Part of a small language model's weights: normalized values.
Each number is 50 + 12 x the weight over the matrix's rms, rounded and kept within 0 to 99. Layers, rows and columns count from 0.

# layer 4 MLP up, 768x256, rms 0.242, rows 483-589, columns 224-255
22 70 71 61 69 20 49 69 67 49 67 84 44 51 67 61 44 52 50 37 59 46 54 62 83 27 58 54 59 47 37 59
43 26 38 50 36 38 51 19 34 96 79 47 29 51 54 55 67 55 48 48 81 47 57 57 21 65 39 47 67 60 31 55
49 29 42 43 57 10 67 32 51 35 68 42 20 78 66 38 60 62 58 66 81 53 29 28 30 53 50 56 50 43 31 37
55 25 55 58 34 30 58 55 50 48 49 48 68 49 52 28 76 41 53 55 62 55 38 56 50 31 63 59 50 55 55 36
47 68 54 53 53 66 68 37 54 69 46 50 64 41 52 36 53 61 57 39 59 57 55 53 25 31 47 48 37 61 50 55
48 48 78 62 25 55 66 47 79 27 85 60 67 13 29 76 66 44 55 42 54 72 49 37 24 61 43 35 45 49 76 46
53 45 68 47 29 49 59 56 51 62 42 55 42 37 52 35 65 38 66 61 53 54 40 37 48 54 35 48 58 66 22 44
58 49 49 36 36 49 47 45 53 58 42 53 38 48 60 69 57 49 65 41 51 52 47 64 67 58 64 34 47 57 47 45
46 73 43 46 52 56 35 52 55 43 31 45 45 54 35 77 65 50 55 55 44 36 56 43 50 35 39 44 39 63 47 78
38 71 70 60 62 43 27 40 50 17 46 52 43 27 44 60 56 58 48 50 49 51 48 50 41 28 58 58 48 44 53 53
50 69 52 48 36 33 46 46 45 36 23 39 51 21 63 58 64 35 56 56 71 51 49 24 27 38 57 55 62 48 64 53
51 45 62 72 38 50 43 42 55 51 50 35 43 48 57 59 52 60 50 34 66 41 63 60 80 42 52 58 54 44 38 50
29 53 47 71 42 29 37 56 49 58 58 44 43 57 62 49 65 42 54 62 54 44 36 58 47 51 56 44 51 67 55 42
44 34 61 73 79 39 65 63 51 54 42 49 27 58 57 68 58 55 57 59 51 68 31 52 45 52 31 57 31 53 42 54
48 54 53 57 40 50 53 54 41 45 57 51 43 62 44 51 52 56 50 49 53 57 47 51 50 67 57 49 57 47 58 53
55 53 46 39 23 56 35 44 32 58 38 63 34 69 55 57 43 44 45 63 62 38 53 42 46 27 45 53 60 88 52 49
65 35 33 57 57 35 61 35 41 38 56 32 29 74 57 50 60 43 47 48 43 52 72 38 55 29 59 42 43 49 33 41
28 50 52 44 49 72 48 29 46 69 52 48 44 36 69 65 56 46 37 39 49 47 55 60 59 42 66 26 44 40 49 50
53 50 49 52 48 56 42 60 50 22 50 35 32 57 52 48 52 83 53 36 48 18 19 27 59 46 53 54 54 51 64 39
42 44 55 71 38 37 43 19 52 44 53 00 23 52 50 58 60 38 75 57 52 52 43 24 75 45 57 71 34 42 83 58
46 32 40 50 74 64 33 38 69 79 52 35 14 78 58 69 48 42 74 44 46 49 53 53 64 41 70 62 49 26 48 73
53 35 44 57 44 43 42 60 69 70 63 62 56 39 61 52 47 41 45 50 51 51 45 16 71 67 44 60 64 53 61 41
26 73 43 51 52 82 24 69 52 62 43 54 11 59 38 33 41 33 75 47 45 20 35 44 59 66 46 34 56 51 65 37
51 49 64 52 40 61 62 39 56 57 50 59 46 37 58 70 51 61 45 52 76 57 40 52 63 45 44 42 42 53 39 31
37 36 33 47 46 34 66 60 44 62 55 54 27 49 47 56 59 62 53 69 38 56 40 32 51 60 53 44 56 43 59 47
45 51 47 39 33 61 76 37 61 37 58 32 45 33 60 41 68 63 56 47 46 51 35 42 38 47 59 54 50 48 49 48
62 45 40 60 54 23 42 39 21 43 68 48 29 70 55 50 39 67 52 55 46 63 28 29 31 32 38 71 45 37 53 57
54 52 33 50 24 43 56 33 49 41 45 60 43 38 39 68 56 45 52 39 51 47 62 46 50 61 60 52 42 35 56 38
52 37 64 33 38 32 43 80 30 44 59 70 22 51 29 64 42 63 46 44 52 32 26 66 56 60 78 50 51 60 48 21
45 43 55 55 56 49 66 46 64 49 55 46 24 49 39 47 52 60 47 64 62 42 54 48 49 34 46 53 44 58 46 56
47 45 43 46 41 28 54 49 58 44 43 56 48 19 64 51 45 51 34 52 42 43 67 45 50 55 63 41 52 70 50 59
65 58 67 40 53 45 72 29 29 42 64 35 68 47 51 30 34 75 64 28 59 40 46 26 69 55 84 48 46 46 52 43
50 56 66 57 56 46 61 34 60 60 46 43 57 64 58 44 47 53 63 56 64 60 50 62 55 44 31 70 72 27 46 33
66 45 52 49 45 33 44 54 54 63 48 39 53 40 40 61 55 45 50 71 50 31 51 39 67 44 56 63 50 54 49 43
35 33 49 31 63 40 50 39 46 36 46 39 42 52 46 56 71 57 46 60 30 47 62 51 68 37 56 43 38 46 32 67
67 49 61 40 28 42 53 54 39 27 48 54 63 37 57 47 63 46 55 28 50 62 49 46 65 52 49 54 52 47 48 34
46 38 63 52 65 38 52 45 50 36 53 40 51 23 57 67 70 56 30 42 39 45 53 39 47 54 58 40 61 61 67 52
72 57 55 50 59 50 74 36 30 57 57 55 23 44 60 60 53 38 85 33 24 67 50 72 54 47 61 68 61 50 87 73
56 60 54 48 42 40 52 28 52 39 63 43 44 37 56 50 38 64 51 34 52 58 31 49 47 33 54 60 59 41 44 68
61 23 60 54 36 36 79 47 39 37 88 55 58 49 42 43 63 58 60 55 52 59 41 40 54 58 54 52 53 42 52 54
44 73 45 28 39 29 66 54 63 53 73 55 39 37 42 58 54 57 37 40 34 48 54 53 21 69 49 47 64 44 48 66
55 59 66 42 52 64 50 61 48 46 38 47 40 52 35 46 53 52 29 48 26 21 46 48 41 56 67 63 50 63 50 29
59 36 46 60 55 49 43 57 67 56 54 52 69 55 46 40 62 41 67 39 59 53 47 51 44 31 49 58 49 46 48 66
61 47 66 21 46 30 53 51 61 47 59 40 47 62 64 36 51 57 29 54 32 30 50 45 39 53 52 59 54 36 44 68
61 55 36 53 50 53 57 55 47 26 40 58 26 48 57 70 56 45 66 55 35 62 36 67 33 39 35 49 40 36 51 64
64 58 60 55 51 70 55 46 40 52 50 43 48 50 52 58 48 39 43 31 47 61 47 43 53 33 41 42 53 50 72 48
51 43 51 65 64 49 46 56 44 34 54 37 41 40 58 67 65 59 59 69 50 39 53 42 55 39 38 42 59 58 56 47
49 46 57 51 36 56 50 61 64 60 36 42 50 25 50 50 58 42 69 42 79 55 51 37 67 37 50 44 58 52 54 56
45 50 59 56 28 57 79 40 64 12 47 61 65 51 41 52 76 46 64 43 28 51 39 60 50 33 53 47 49 67 54 29
47 68 58 70 60 49 55 45 43 47 35 33 61 74 55 30 70 54 44 45 41 48 47 46 50 33 68 52 42 38 39 58
46 40 73 53 50 63 42 62 47 54 51 70 39 44 49 52 59 40 53 56 39 65 43 50 39 56 55 53 57 57 57 44
65 41 56 42 61 35 39 33 56 29 45 66 47 51 41 56 43 50 55 61 67 41 55 58 51 53 56 56 45 52 35 44
36 49 51 36 45 47 37 41 50 71 54 32 28 63 53 28 44 52 31 89 45 54 52 57 72 45 51 52 37 47 46 55
35 34 35 55 57 41 52 59 60 76 59 54 40 67 48 60 52 57 38 50 36 74 44 32 92 36 25 34 69 37 59 50
64 51 47 44 57 35 37 56 56 41 49 57 38 40 67 59 59 64 59 35 61 58 51 46 49 46 49 59 98 43 51 49
39 57 55 49 29 45 47 61 34 53 28 64 60 37 52 62 81 44 27 55 57 48 40 52 56 42 61 58 37 33 48 38
46 56 46 45 47 25 47 39 58 49 54 38 47 58 44 48 57 48 55 49 37 39 49 61 55 38 52 50 46 53 33 43
54 33 59 36 52 42 47 57 41 56 54 46 46 56 67 31 49 48 56 43 52 55 47 51 59 55 56 55 41 41 42 55
70 54 56 56 55 47 42 60 74 42 18 63 31 39 40 80 61 46 42 67 19 42 42 49 42 40 51 52 68 49 73 60
36 51 52 43 50 43 38 65 60 43 98 47 35 51 39 38 50 36 62 53 53 60 55 34 48 47 65 77 50 26 53 49
58 44 61 42 36 52 65 39 52 51 63 38 39 22 25 71 46 46 64 42 48 41 71 42 56 55 59 34 71 43 64 59
21 42 62 62 50 65 50 60 27 60 44 45 39 38 54 50 68 55 50 52 46 49 44 37 39 58 58 59 35 39 54 60
42 59 59 56 44 39 44 40 48 56 51 27 49 47 40 60 57 43 39 52 50 47 47 40 44 47 68 39 60 44 42 50
40 33 86 47 64 60 57 74 50 41 44 39 33 58 46 38 41 58 65 42 63 18 53 27 29 41 53 58 42 43 84 38
51 71 34 45 63 50 30 46 46 40 39 60 40 57 58 46 50 54 63 43 78 70 51 57 40 48 67 59 49 47 55 40
62 37 46 56 66 28 57 40 32 65 53 34 55 63 48 23 69 62 61 60 62 39 53 50 50 43 36 50 51 42 26 61
49 53 63 51 76 56 50 20 61 53 63 59 62 54 24 61 43 55 57 45 27 40 45 43 42 39 47 22 64 70 58 38
48 46 29 64 45 40 72 44 53 39 57 45 52 55 48 39 35 42 50 55 41 49 58 26 66 49 54 33 35 40 62 43
45 65 74 59 62 49 27 45 55 46 24 58 44 35 60 90 65 53 52 41 55 60 31 43 16 51 41 45 44 55 64 40
60 59 53 38 32 42 57 41 51 34 59 35 48 46 47 49 37 42 62 46 54 31 45 45 57 60 38 39 45 47 53 49
46 37 68 64 48 37 42 64 59 42 48 63 46 06 50 49 51 60 50 76 51 57 59 45 49 64 53 34 52 66 47 72
50 50 67 39 54 53 61 45 54 29 80 38 48 48 68 57 55 42 56 38 27 37 41 35 38 45 44 83 78 44 28 52
59 54 54 46 59 56 56 47 43 47 32 30 56 38 43 40 52 53 66 50 41 68 33 52 60 36 39 42 63 55 28 67
48 66 57 68 57 52 43 42 62 65 33 39 33 55 40 63 51 68 71 71 67 38 60 60 62 30 57 50 56 36 64 51
64 53 51 45 55 30 52 54 45 52 64 54 52 61 48 74 64 41 43 55 43 60 33 42 52 47 61 69 68 41 70 60
67 42 60 53 34 47 32 68 62 72 79 65 48 48 69 72 17 59 75 51 30 60 52 32 46 44 17 41 60 55 59 58
61 61 53 41 50 30 42 44 61 60 57 48 32 55 31 47 41 51 61 46 41 62 41 44 53 35 47 53 59 45 48 37
42 43 49 71 30 45 58 41 50 77 51 45 51 35 60 45 54 71 64 44 51 60 42 50 59 43 42 64 57 40 41 56
49 64 65 34 47 47 30 38 45 53 54 52 51 62 61 75 57 45 51 52 23 49 62 50 44 66 55 46 55 49 47 61
50 46 60 37 72 68 47 58 62 61 66 40 50 53 37 58 53 67 61 54 59 41 57 60 55 59 55 36 76 61 50 46
56 56 50 46 67 51 53 42 48 58 71 68 35 56 72 56 37 39 74 50 64 67 45 52 41 50 38 47 45 45 56 74
59 52 44 64 49 43 61 40 55 27 49 49 57 44 60 60 61 31 31 27 78 24 37 66 32 51 49 60 48 50 45 16
31 44 36 53 38 48 64 34 45 48 59 41 51 48 23 65 55 31 41 24 49 47 69 39 62 36 52 41 58 48 52 56
58 57 42 49 44 41 77 47 56 51 74 54 41 63 30 46 54 20 52 48 49 35 55 37 58 47 57 63 42 34 70 52
60 63 56 44 54 41 36 43 52 53 40 44 51 31 56 68 49 47 37 46 49 47 44 51 68 47 52 30 59 38 56 46
49 51 53 56 53 48 51 60 80 47 57 37 45 45 43 47 78 62 41 51 49 51 56 54 63 42 52 42 51 56 21 50
49 48 61 41 55 48 55 55 37 50 54 43 45 45 51 48 49 33 47 50 49 41 59 55 48 41 47 52 53 47 29 49
55 54 65 60 58 59 68 30 51 43 72 53 49 64 44 39 49 20 37 49 59 38 40 58 34 47 47 61 47 56 69 58
45 67 62 45 44 38 46 45 48 45 56 72 67 37 56 41 42 44 66 52 53 35 47 48 47 43 58 52 68 41 48 37
70 46 72 55 70 56 37 47 51 43 66 44 43 45 42 53 27 45 69 59 47 38 55 57 54 27 38 26 66 38 58 56
53 50 59 59 47 53 48 59 58 51 49 63 48 56 47 47 41 46 45 49 57 57 54 48 51 51 54 54 49 42 47 49
48 57 50 50 53 36 54 47 62 54 62 41 39 41 43 62 71 41 70 63 53 30 44 51 59 49 55 33 63 51 54 37
59 55 45 40 63 45 57 42 21 56 58 43 39 47 81 70 51 54 41 37 49 54 61 53 36 36 85 54 37 41 37 44
44 53 53 54 53 50 65 47 47 43 54 45 50 41 46 46 44 36 41 57 54 42 35 61 47 59 42 47 41 47 37 38
63 35 60 48 35 51 52 29 50 62 69 35 44 52 49 43 45 41 48 55 53 36 37 31 73 36 60 55 53 45 62 48
32 29 65 43 72 52 55 61 46 61 41 54 44 45 47 64 51 44 56 48 41 32 42 39 19 45 28 54 58 64 54 41
48 53 63 57 68 55 42 40 51 55 49 45 50 51 38 41 57 52 50 63 33 31 57 45 60 35 60 52 49 43 42 51
45 69 75 40 76 31 58 48 44 52 65 77 64 35 72 46 61 43 52 75 50 45 35 47 27 63 45 85 65 34 68 60
51 55 57 56 60 29 52 51 49 46 48 40 54 28 49 38 62 44 38 62 57 43 58 39 51 44 44 52 40 51 59 56
34 70 58 28 63 26 75 31 76 65 64 52 44 39 42 57 48 28 43 60 50 42 88 48 81 31 44 50 74 47 57 46
52 59 57 57 70 39 36 40 55 22 71 40 63 61 48 42 32 59 17 40 31 50 44 53 41 31 58 58 58 26 48 36
61 63 54 40 44 49 54 30 47 73 42 27 26 69 46 57 48 34 51 50 55 46 50 45 66 47 32 60 40 52 31 53
53 59 42 45 56 42 64 44 60 44 63 61 33 65 65 72 42 57 53 51 42 43 56 47 45 59 39 46 78 52 72 46
48 38 55 74 35 52 52 39 41 54 56 46 51 51 51 41 66 49 33 49 64 43 50 56 39 43 52 54 62 50 44 65
45 68 46 52 71 38 77 43 57 66 35 54 30 75 56 64 58 45 63 52 41 73 55 48 69 48 38 58 40 48 33 46
64 49 54 55 48 51 58 40 60 45 51 44 56 46 38 67 57 55 53 46 71 45 52 49 52 33 56 45 37 41 63 46
37 56 64 48 73 47 59 54 63 38 60 53 38 55 46 68 71 47 70 60 58 33 42 30 39 60 65 54 70 37 58 44
# layer 4 MLP down (transposed), 768x256, rms 0.291, rows 483-589, columns 224-255
37 38 47 21 43 46 65 69 65 64 57 32 21 53 70 63 52 43 42 35 39 36 28 55 48 61 64 44 73 23 38 47
67 53 78 41 64 63 64 64 51 57 52 44 55 70 42 44 53 45 51 45 37 38 52 51 63 27 64 51 52 53 55 52
53 45 31 16 76 47 57 50 37 66 59 47 65 36 72 72 58 79 43 48 49 54 60 45 59 58 34 42 33 47 57 48
38 65 47 67 76 54 49 65 57 50 25 63 40 56 50 47 40 34 31 58 47 70 55 58 55 59 35 39 57 53 37 42
54 49 40 49 41 31 65 55 55 51 32 41 39 62 61 55 39 41 65 54 62 54 53 59 46 73 65 42 63 47 53 55
51 60 61 72 36 47 59 47 73 42 57 59 52 38 75 41 53 71 25 38 69 29 41 46 41 27 44 37 55 64 51 40
46 49 77 30 45 43 38 41 36 35 67 52 46 48 47 53 35 46 53 56 58 47 47 38 39 57 40 56 62 53 58 43
40 43 57 48 46 46 54 64 66 38 35 37 45 41 63 40 43 50 66 33 50 45 41 85 46 40 53 39 68 30 51 49
43 60 56 45 51 49 37 44 50 59 50 59 40 61 31 32 57 57 54 49 44 76 36 52 45 55 63 52 48 50 67 38
53 54 56 76 67 49 50 62 52 40 51 39 36 68 55 51 24 39 81 49 75 31 30 62 50 32 66 40 61 62 45 16
38 53 54 70 59 52 35 55 53 39 48 51 31 72 46 45 47 38 62 44 45 51 71 75 64 55 33 39 56 44 49 76
56 44 40 76 61 44 64 59 47 44 41 23 48 54 46 49 43 44 47 42 42 41 54 56 45 51 52 47 43 55 57 44
38 28 56 48 64 43 55 40 61 56 32 66 54 38 58 45 40 58 58 44 52 35 52 36 49 58 67 55 55 22 66 48
50 44 44 40 51 56 55 49 53 54 17 50 59 59 52 53 52 41 36 44 39 62 48 44 29 38 57 47 67 50 58 70
47 59 53 53 47 52 45 50 49 50 42 50 55 61 40 54 53 60 54 52 58 54 49 58 51 50 42 57 48 51 57 52
51 30 64 42 48 50 49 65 65 43 40 48 42 67 50 50 48 61 60 53 74 44 60 48 68 32 64 46 46 34 53 49
77 69 62 47 69 44 62 49 48 40 67 34 49 76 50 49 51 50 49 37 38 36 59 62 62 45 48 46 55 43 54 33
56 46 44 48 56 44 51 51 65 60 34 66 58 71 53 39 51 33 46 37 46 56 48 57 42 47 54 38 62 65 52 42
56 29 66 03 65 58 65 47 53 53 48 48 40 53 61 47 81 22 49 66 52 35 47 81 45 55 65 36 43 47 45 26
49 47 36 57 24 53 53 68 68 32 22 51 33 63 56 43 76 54 51 37 49 34 48 61 38 43 99 40 57 29 55 45
46 41 44 62 46 75 75 40 59 35 30 40 51 54 81 57 68 54 44 66 24 43 38 58 67 57 46 67 35 71 60 77
51 45 39 40 45 50 46 55 36 70 73 44 51 65 55 34 42 50 41 58 42 27 66 32 27 43 43 39 50 71 63 44
50 50 48 43 79 43 45 12 50 38 38 56 72 55 63 57 47 49 51 39 46 59 54 63 46 85 45 62 44 50 36 54
61 51 49 46 37 35 54 58 54 62 55 51 57 60 30 66 50 61 51 48 47 59 58 72 54 52 57 41 38 68 82 65
67 53 57 44 37 58 50 83 37 37 49 73 38 61 38 57 45 73 49 33 44 27 38 28 48 44 60 53 31 34 36 48
58 46 49 65 54 59 63 55 43 47 68 39 41 68 42 47 52 49 46 47 54 56 33 44 59 48 68 48 51 43 57 57
29 58 44 34 69 53 57 58 71 29 64 66 63 37 44 54 42 64 55 43 53 58 38 65 60 42 67 48 64 51 41 48
38 48 49 51 55 68 35 37 38 48 42 63 38 29 58 34 57 37 41 32 55 61 56 27 62 55 57 64 49 38 34 38
34 31 53 64 65 27 51 46 62 29 66 71 45 68 43 64 58 60 37 56 59 32 30 37 45 16 63 41 43 52 53 61
53 57 50 57 48 47 57 43 45 51 44 62 42 45 54 46 43 40 62 52 49 60 42 32 28 56 55 55 38 50 45 64
81 42 50 32 49 56 29 28 44 49 57 53 59 51 57 55 53 43 47 39 59 57 61 56 50 69 63 49 45 52 53 33
72 63 54 17 61 52 50 62 39 52 56 57 73 35 50 70 43 47 31 40 58 54 35 23 29 59 45 46 43 24 62 48
24 27 58 20 54 61 65 46 36 47 41 44 59 39 54 75 42 45 52 56 54 30 44 31 34 35 58 65 50 52 68 56
41 42 68 60 47 58 49 53 55 52 54 30 54 62 46 36 63 42 43 46 59 56 39 51 45 60 49 34 63 54 43 54
40 41 72 44 46 65 29 47 47 49 70 68 47 52 39 52 34 65 43 43 42 62 45 47 45 54 60 49 56 57 40 69
55 38 50 52 50 49 46 51 42 60 37 46 53 56 43 54 46 60 43 56 63 49 35 35 41 39 27 49 30 69 43 61
55 69 50 43 47 59 37 77 61 47 52 53 52 52 60 55 42 65 38 55 31 55 50 68 45 45 39 33 49 27 37 54
40 33 72 42 52 47 62 40 35 35 63 58 45 48 42 48 32 47 56 52 57 46 59 70 57 75 52 50 34 68 38 57
64 55 61 52 56 37 50 51 50 48 48 54 45 45 53 59 53 33 53 61 37 39 48 44 60 64 52 36 36 35 57 49
70 68 50 46 55 34 58 42 53 55 51 52 39 46 35 59 19 42 60 47 33 64 62 53 47 43 49 63 59 43 31 55
62 51 70 57 50 56 47 48 64 71 38 56 67 37 70 55 33 43 45 37 43 49 43 26 54 36 52 33 61 35 52 61
41 56 43 42 31 35 40 27 49 47 44 57 43 53 50 47 58 55 66 52 57 65 54 48 43 62 44 49 55 35 56 56
53 34 54 54 45 36 56 33 55 37 63 49 54 41 35 49 40 65 47 61 48 30 52 51 32 64 42 45 64 20 40 49
60 27 43 41 64 64 37 32 50 42 51 59 41 33 45 33 60 42 55 46 39 49 55 58 21 52 65 63 36 61 55 33
38 71 45 74 64 50 46 62 40 46 48 54 66 57 52 63 45 36 27 56 48 54 39 64 51 41 56 38 41 43 54 41
69 45 38 37 62 30 46 48 60 49 54 37 33 53 53 33 53 58 41 63 54 36 46 41 38 52 51 45 43 62 49 52
55 53 36 52 51 38 53 44 43 40 51 50 63 50 62 52 43 51 43 43 35 53 46 53 49 58 47 43 40 36 65 47
69 55 55 49 28 46 44 49 52 38 42 48 53 50 43 43 46 33 46 64 49 64 36 63 43 47 42 44 46 66 44 57
52 22 65 49 33 44 66 29 57 22 46 72 41 44 53 59 50 45 36 46 41 56 67 90 53 38 35 57 50 64 26 53
41 66 34 44 50 50 52 51 44 37 61 56 46 57 50 63 40 53 42 40 53 59 56 42 43 51 58 34 43 51 71 28
55 40 40 56 45 42 82 48 45 40 43 55 58 42 59 48 54 59 57 62 55 61 58 49 62 57 68 23 40 44 62 38
73 44 56 33 54 49 51 56 45 55 49 62 54 41 63 42 50 34 53 67 42 51 58 53 42 61 44 39 48 56 28 50
44 26 51 49 46 48 50 51 41 44 45 46 69 44 39 46 51 32 53 44 58 67 55 43 45 68 52 52 51 53 57 48
60 74 63 49 66 49 36 46 43 40 44 73 33 78 33 55 54 61 35 21 76 37 36 43 49 60 39 44 53 37 37 46
37 52 42 43 55 54 39 70 39 65 60 54 59 37 50 31 45 36 50 37 69 34 41 67 47 59 61 48 42 33 56 38
50 49 69 47 48 52 37 55 61 64 46 60 59 53 49 55 60 50 49 49 46 41 39 50 39 54 58 37 60 40 56 62
50 51 51 56 58 51 50 47 47 40 45 63 41 42 67 41 55 49 41 37 44 43 54 54 78 45 59 56 65 57 48 60
65 19 44 55 66 81 52 59 65 47 39 39 46 38 64 48 41 46 36 51 27 28 52 26 54 49 74 42 70 61 67 65
60 55 42 30 32 58 56 54 37 66 41 39 67 56 60 48 72 64 29 45 72 53 48 42 46 59 40 56 44 38 47 52
65 32 40 35 51 83 38 36 48 75 55 55 67 51 55 61 67 84 31 52 53 45 52 44 51 61 48 52 58 41 36 52
48 45 40 33 51 57 48 71 57 62 74 67 33 69 62 38 66 53 72 56 57 36 43 43 71 44 67 55 20 71 32 95
42 50 51 69 64 46 45 55 57 52 42 57 53 52 73 64 62 42 55 48 63 61 42 53 44 23 58 50 54 68 52 48
46 44 67 59 50 42 53 54 37 49 65 49 50 55 51 45 56 46 42 39 41 48 56 38 54 57 42 41 45 49 59 48
41 51 53 51 77 49 60 67 50 55 47 65 35 84 41 61 37 43 62 61 46 47 50 56 52 59 23 56 54 51 69 76
57 72 45 61 38 62 54 49 54 37 51 50 48 75 63 37 44 29 54 53 33 51 77 41 58 34 43 62 41 36 36 64
53 49 53 51 40 58 54 51 46 40 58 51 52 55 48 45 39 46 48 39 54 52 44 67 56 53 54 48 51 48 37 59
53 04 68 54 49 73 46 24 54 42 58 54 42 52 55 43 46 58 51 37 69 60 73 43 68 53 64 72 58 31 44 74
71 21 62 47 49 76 34 65 40 52 44 41 45 39 35 50 78 57 57 42 49 71 68 42 79 73 61 47 36 70 45 52
66 44 55 40 37 59 61 43 52 43 65 17 57 64 50 48 51 53 29 59 50 54 32 28 41 66 46 55 62 51 42 60
66 40 69 39 57 48 36 56 45 36 62 50 57 48 71 37 44 56 57 47 58 37 52 42 49 48 36 44 42 58 51 59
47 55 44 45 55 57 38 45 49 48 57 34 65 52 56 30 46 48 51 59 39 56 40 40 54 54 44 52 36 58 65 48
49 33 84 36 70 47 56 43 43 46 22 49 43 59 50 65 53 53 14 52 25 70 35 18 64 37 41 32 49 33 66 62
57 59 39 54 35 29 51 56 63 61 27 42 21 65 53 32 50 65 47 40 49 57 50 54 37 57 45 41 49 42 60 66
46 62 35 49 53 46 46 54 51 76 61 64 54 60 48 31 38 56 58 52 45 52 50 41 56 43 57 54 53 60 52 40
60 48 51 52 15 64 52 49 21 43 49 83 59 28 53 58 51 59 47 42 54 50 57 49 42 34 64 23 39 62 51 58
69 61 50 70 50 46 41 66 79 57 65 47 61 62 42 38 54 55 29 78 60 46 39 58 43 54 26 38 67 57 52 33
45 57 47 44 47 50 60 53 43 38 23 46 51 46 51 49 49 44 45 60 41 49 43 50 57 47 48 55 54 34 58 67
50 42 37 67 42 45 63 42 56 61 44 46 54 61 32 54 28 54 58 50 51 67 41 57 29 28 58 47 35 36 58 66
56 49 56 54 57 50 46 58 60 44 32 47 67 35 46 48 38 58 39 56 52 47 48 49 46 54 75 50 45 57 59 60
52 51 50 44 75 84 55 47 40 62 60 62 50 50 46 37 36 20 50 32 49 67 36 52 50 73 44 31 36 62 42 28
41 19 51 51 38 57 70 49 56 55 54 30 55 49 55 32 46 41 65 63 54 48 49 45 38 49 50 44 22 31 54 66
49 50 51 25 59 58 54 84 39 39 47 44 41 47 38 39 49 34 47 50 58 74 71 59 55 62 42 43 31 30 62 50
58 68 70 50 54 57 53 52 57 45 65 53 48 53 52 45 44 54 49 46 42 55 55 37 41 59 43 38 39 52 57 37
46 66 67 15 52 53 51 40 39 39 36 58 55 60 47 67 31 45 62 66 44 70 76 45 67 28 52 57 57 61 48 33
52 43 62 49 53 44 47 62 64 70 33 47 49 50 26 55 55 43 56 67 70 51 51 48 45 53 47 50 38 40 64 54
57 69 48 51 45 42 41 33 46 47 48 37 66 38 56 46 48 56 38 54 52 69 48 44 32 58 64 51 37 37 58 42
49 48 45 52 59 55 46 50 45 53 57 54 53 51 60 39 51 49 54 50 42 47 52 51 52 45 51 47 48 47 48 51
55 44 37 33 58 50 48 39 68 50 58 39 37 54 55 58 62 33 53 55 34 55 65 40 66 28 35 41 51 57 68 26
47 51 45 49 50 42 31 38 41 31 56 61 51 47 63 24 42 50 32 64 65 36 69 56 70 73 50 61 22 53 44 48
33 82 60 44 50 48 32 35 65 60 62 52 43 69 36 58 61 55 74 44 56 58 53 70 53 75 72 45 64 42 51 45
44 51 47 34 63 54 48 60 46 54 51 53 44 53 60 41 40 54 48 44 55 52 54 56 44 61 41 52 48 62 48 60
40 40 50 43 63 39 46 65 60 59 70 41 25 60 38 48 39 41 60 58 46 53 48 49 58 36 34 37 46 37 41 57
56 67 44 45 58 59 38 61 42 50 57 60 55 46 41 24 46 69 54 40 50 50 29 32 65 65 43 55 59 56 46 50
37 46 53 44 55 61 47 48 61 44 50 44 62 54 57 50 53 43 37 57 66 60 57 58 60 46 68 63 56 53 56 66
46 44 47 40 39 42 41 52 56 66 45 26 50 84 55 47 59 48 58 53 79 66 40 57 44 48 53 48 51 55 39 53
60 55 61 72 22 25 57 59 81 49 50 53 48 42 65 36 57 42 46 30 57 49 40 30 55 50 47 39 48 61 77 39
46 54 50 48 70 46 57 44 46 58 52 52 68 55 46 68 65 53 48 59 66 60 50 51 44 69 41 56 49 52 41 53
69 56 47 49 72 73 53 17 39 26 37 53 63 52 62 65 55 44 53 76 28 50 57 61 72 59 48 37 55 49 49 36
71 69 63 40 37 59 51 61 51 47 70 60 52 51 54 59 53 34 40 49 53 64 45 66 31 34 47 55 51 52 52 39
29 72 53 51 21 58 45 51 36 50 66 35 65 55 55 57 63 61 73 50 49 48 60 52 37 55 61 48 48 40 47 56
49 32 50 32 47 44 37 37 35 29 47 43 49 62 47 52 13 33 48 36 21 46 63 26 47 41 58 46 48 46 47 56
51 58 40 58 45 53 51 47 62 37 42 55 49 73 54 42 37 31 48 52 57 63 62 48 40 36 54 40 37 57 48 35
66 26 05 58 67 67 49 40 44 64 31 45 60 66 45 53 42 49 34 61 58 56 67 55 46 65 35 45 65 51 48 32
43 50 58 32 48 36 46 50 51 42 46 50 52 40 40 46 19 62 54 52 53 44 53 48 55 50 50 37 40 36 62 64
39 47 63 36 63 58 57 54 48 25 64 57 47 61 42 71 56 49 54 45 50 69 46 46 52 30 55 47 51 28 40 49
46 57 42 61 57 51 60 60 55 71 57 54 50 55 42 49 31 46 50 65 48 56 44 64 48 52 46 74 29 49 37 61
66 43 64 49 48 64 55 54 20 25 55 53 53 57 56 46 31 63 54 53 57 57 37 33 55 49 55 53 34 35 58 42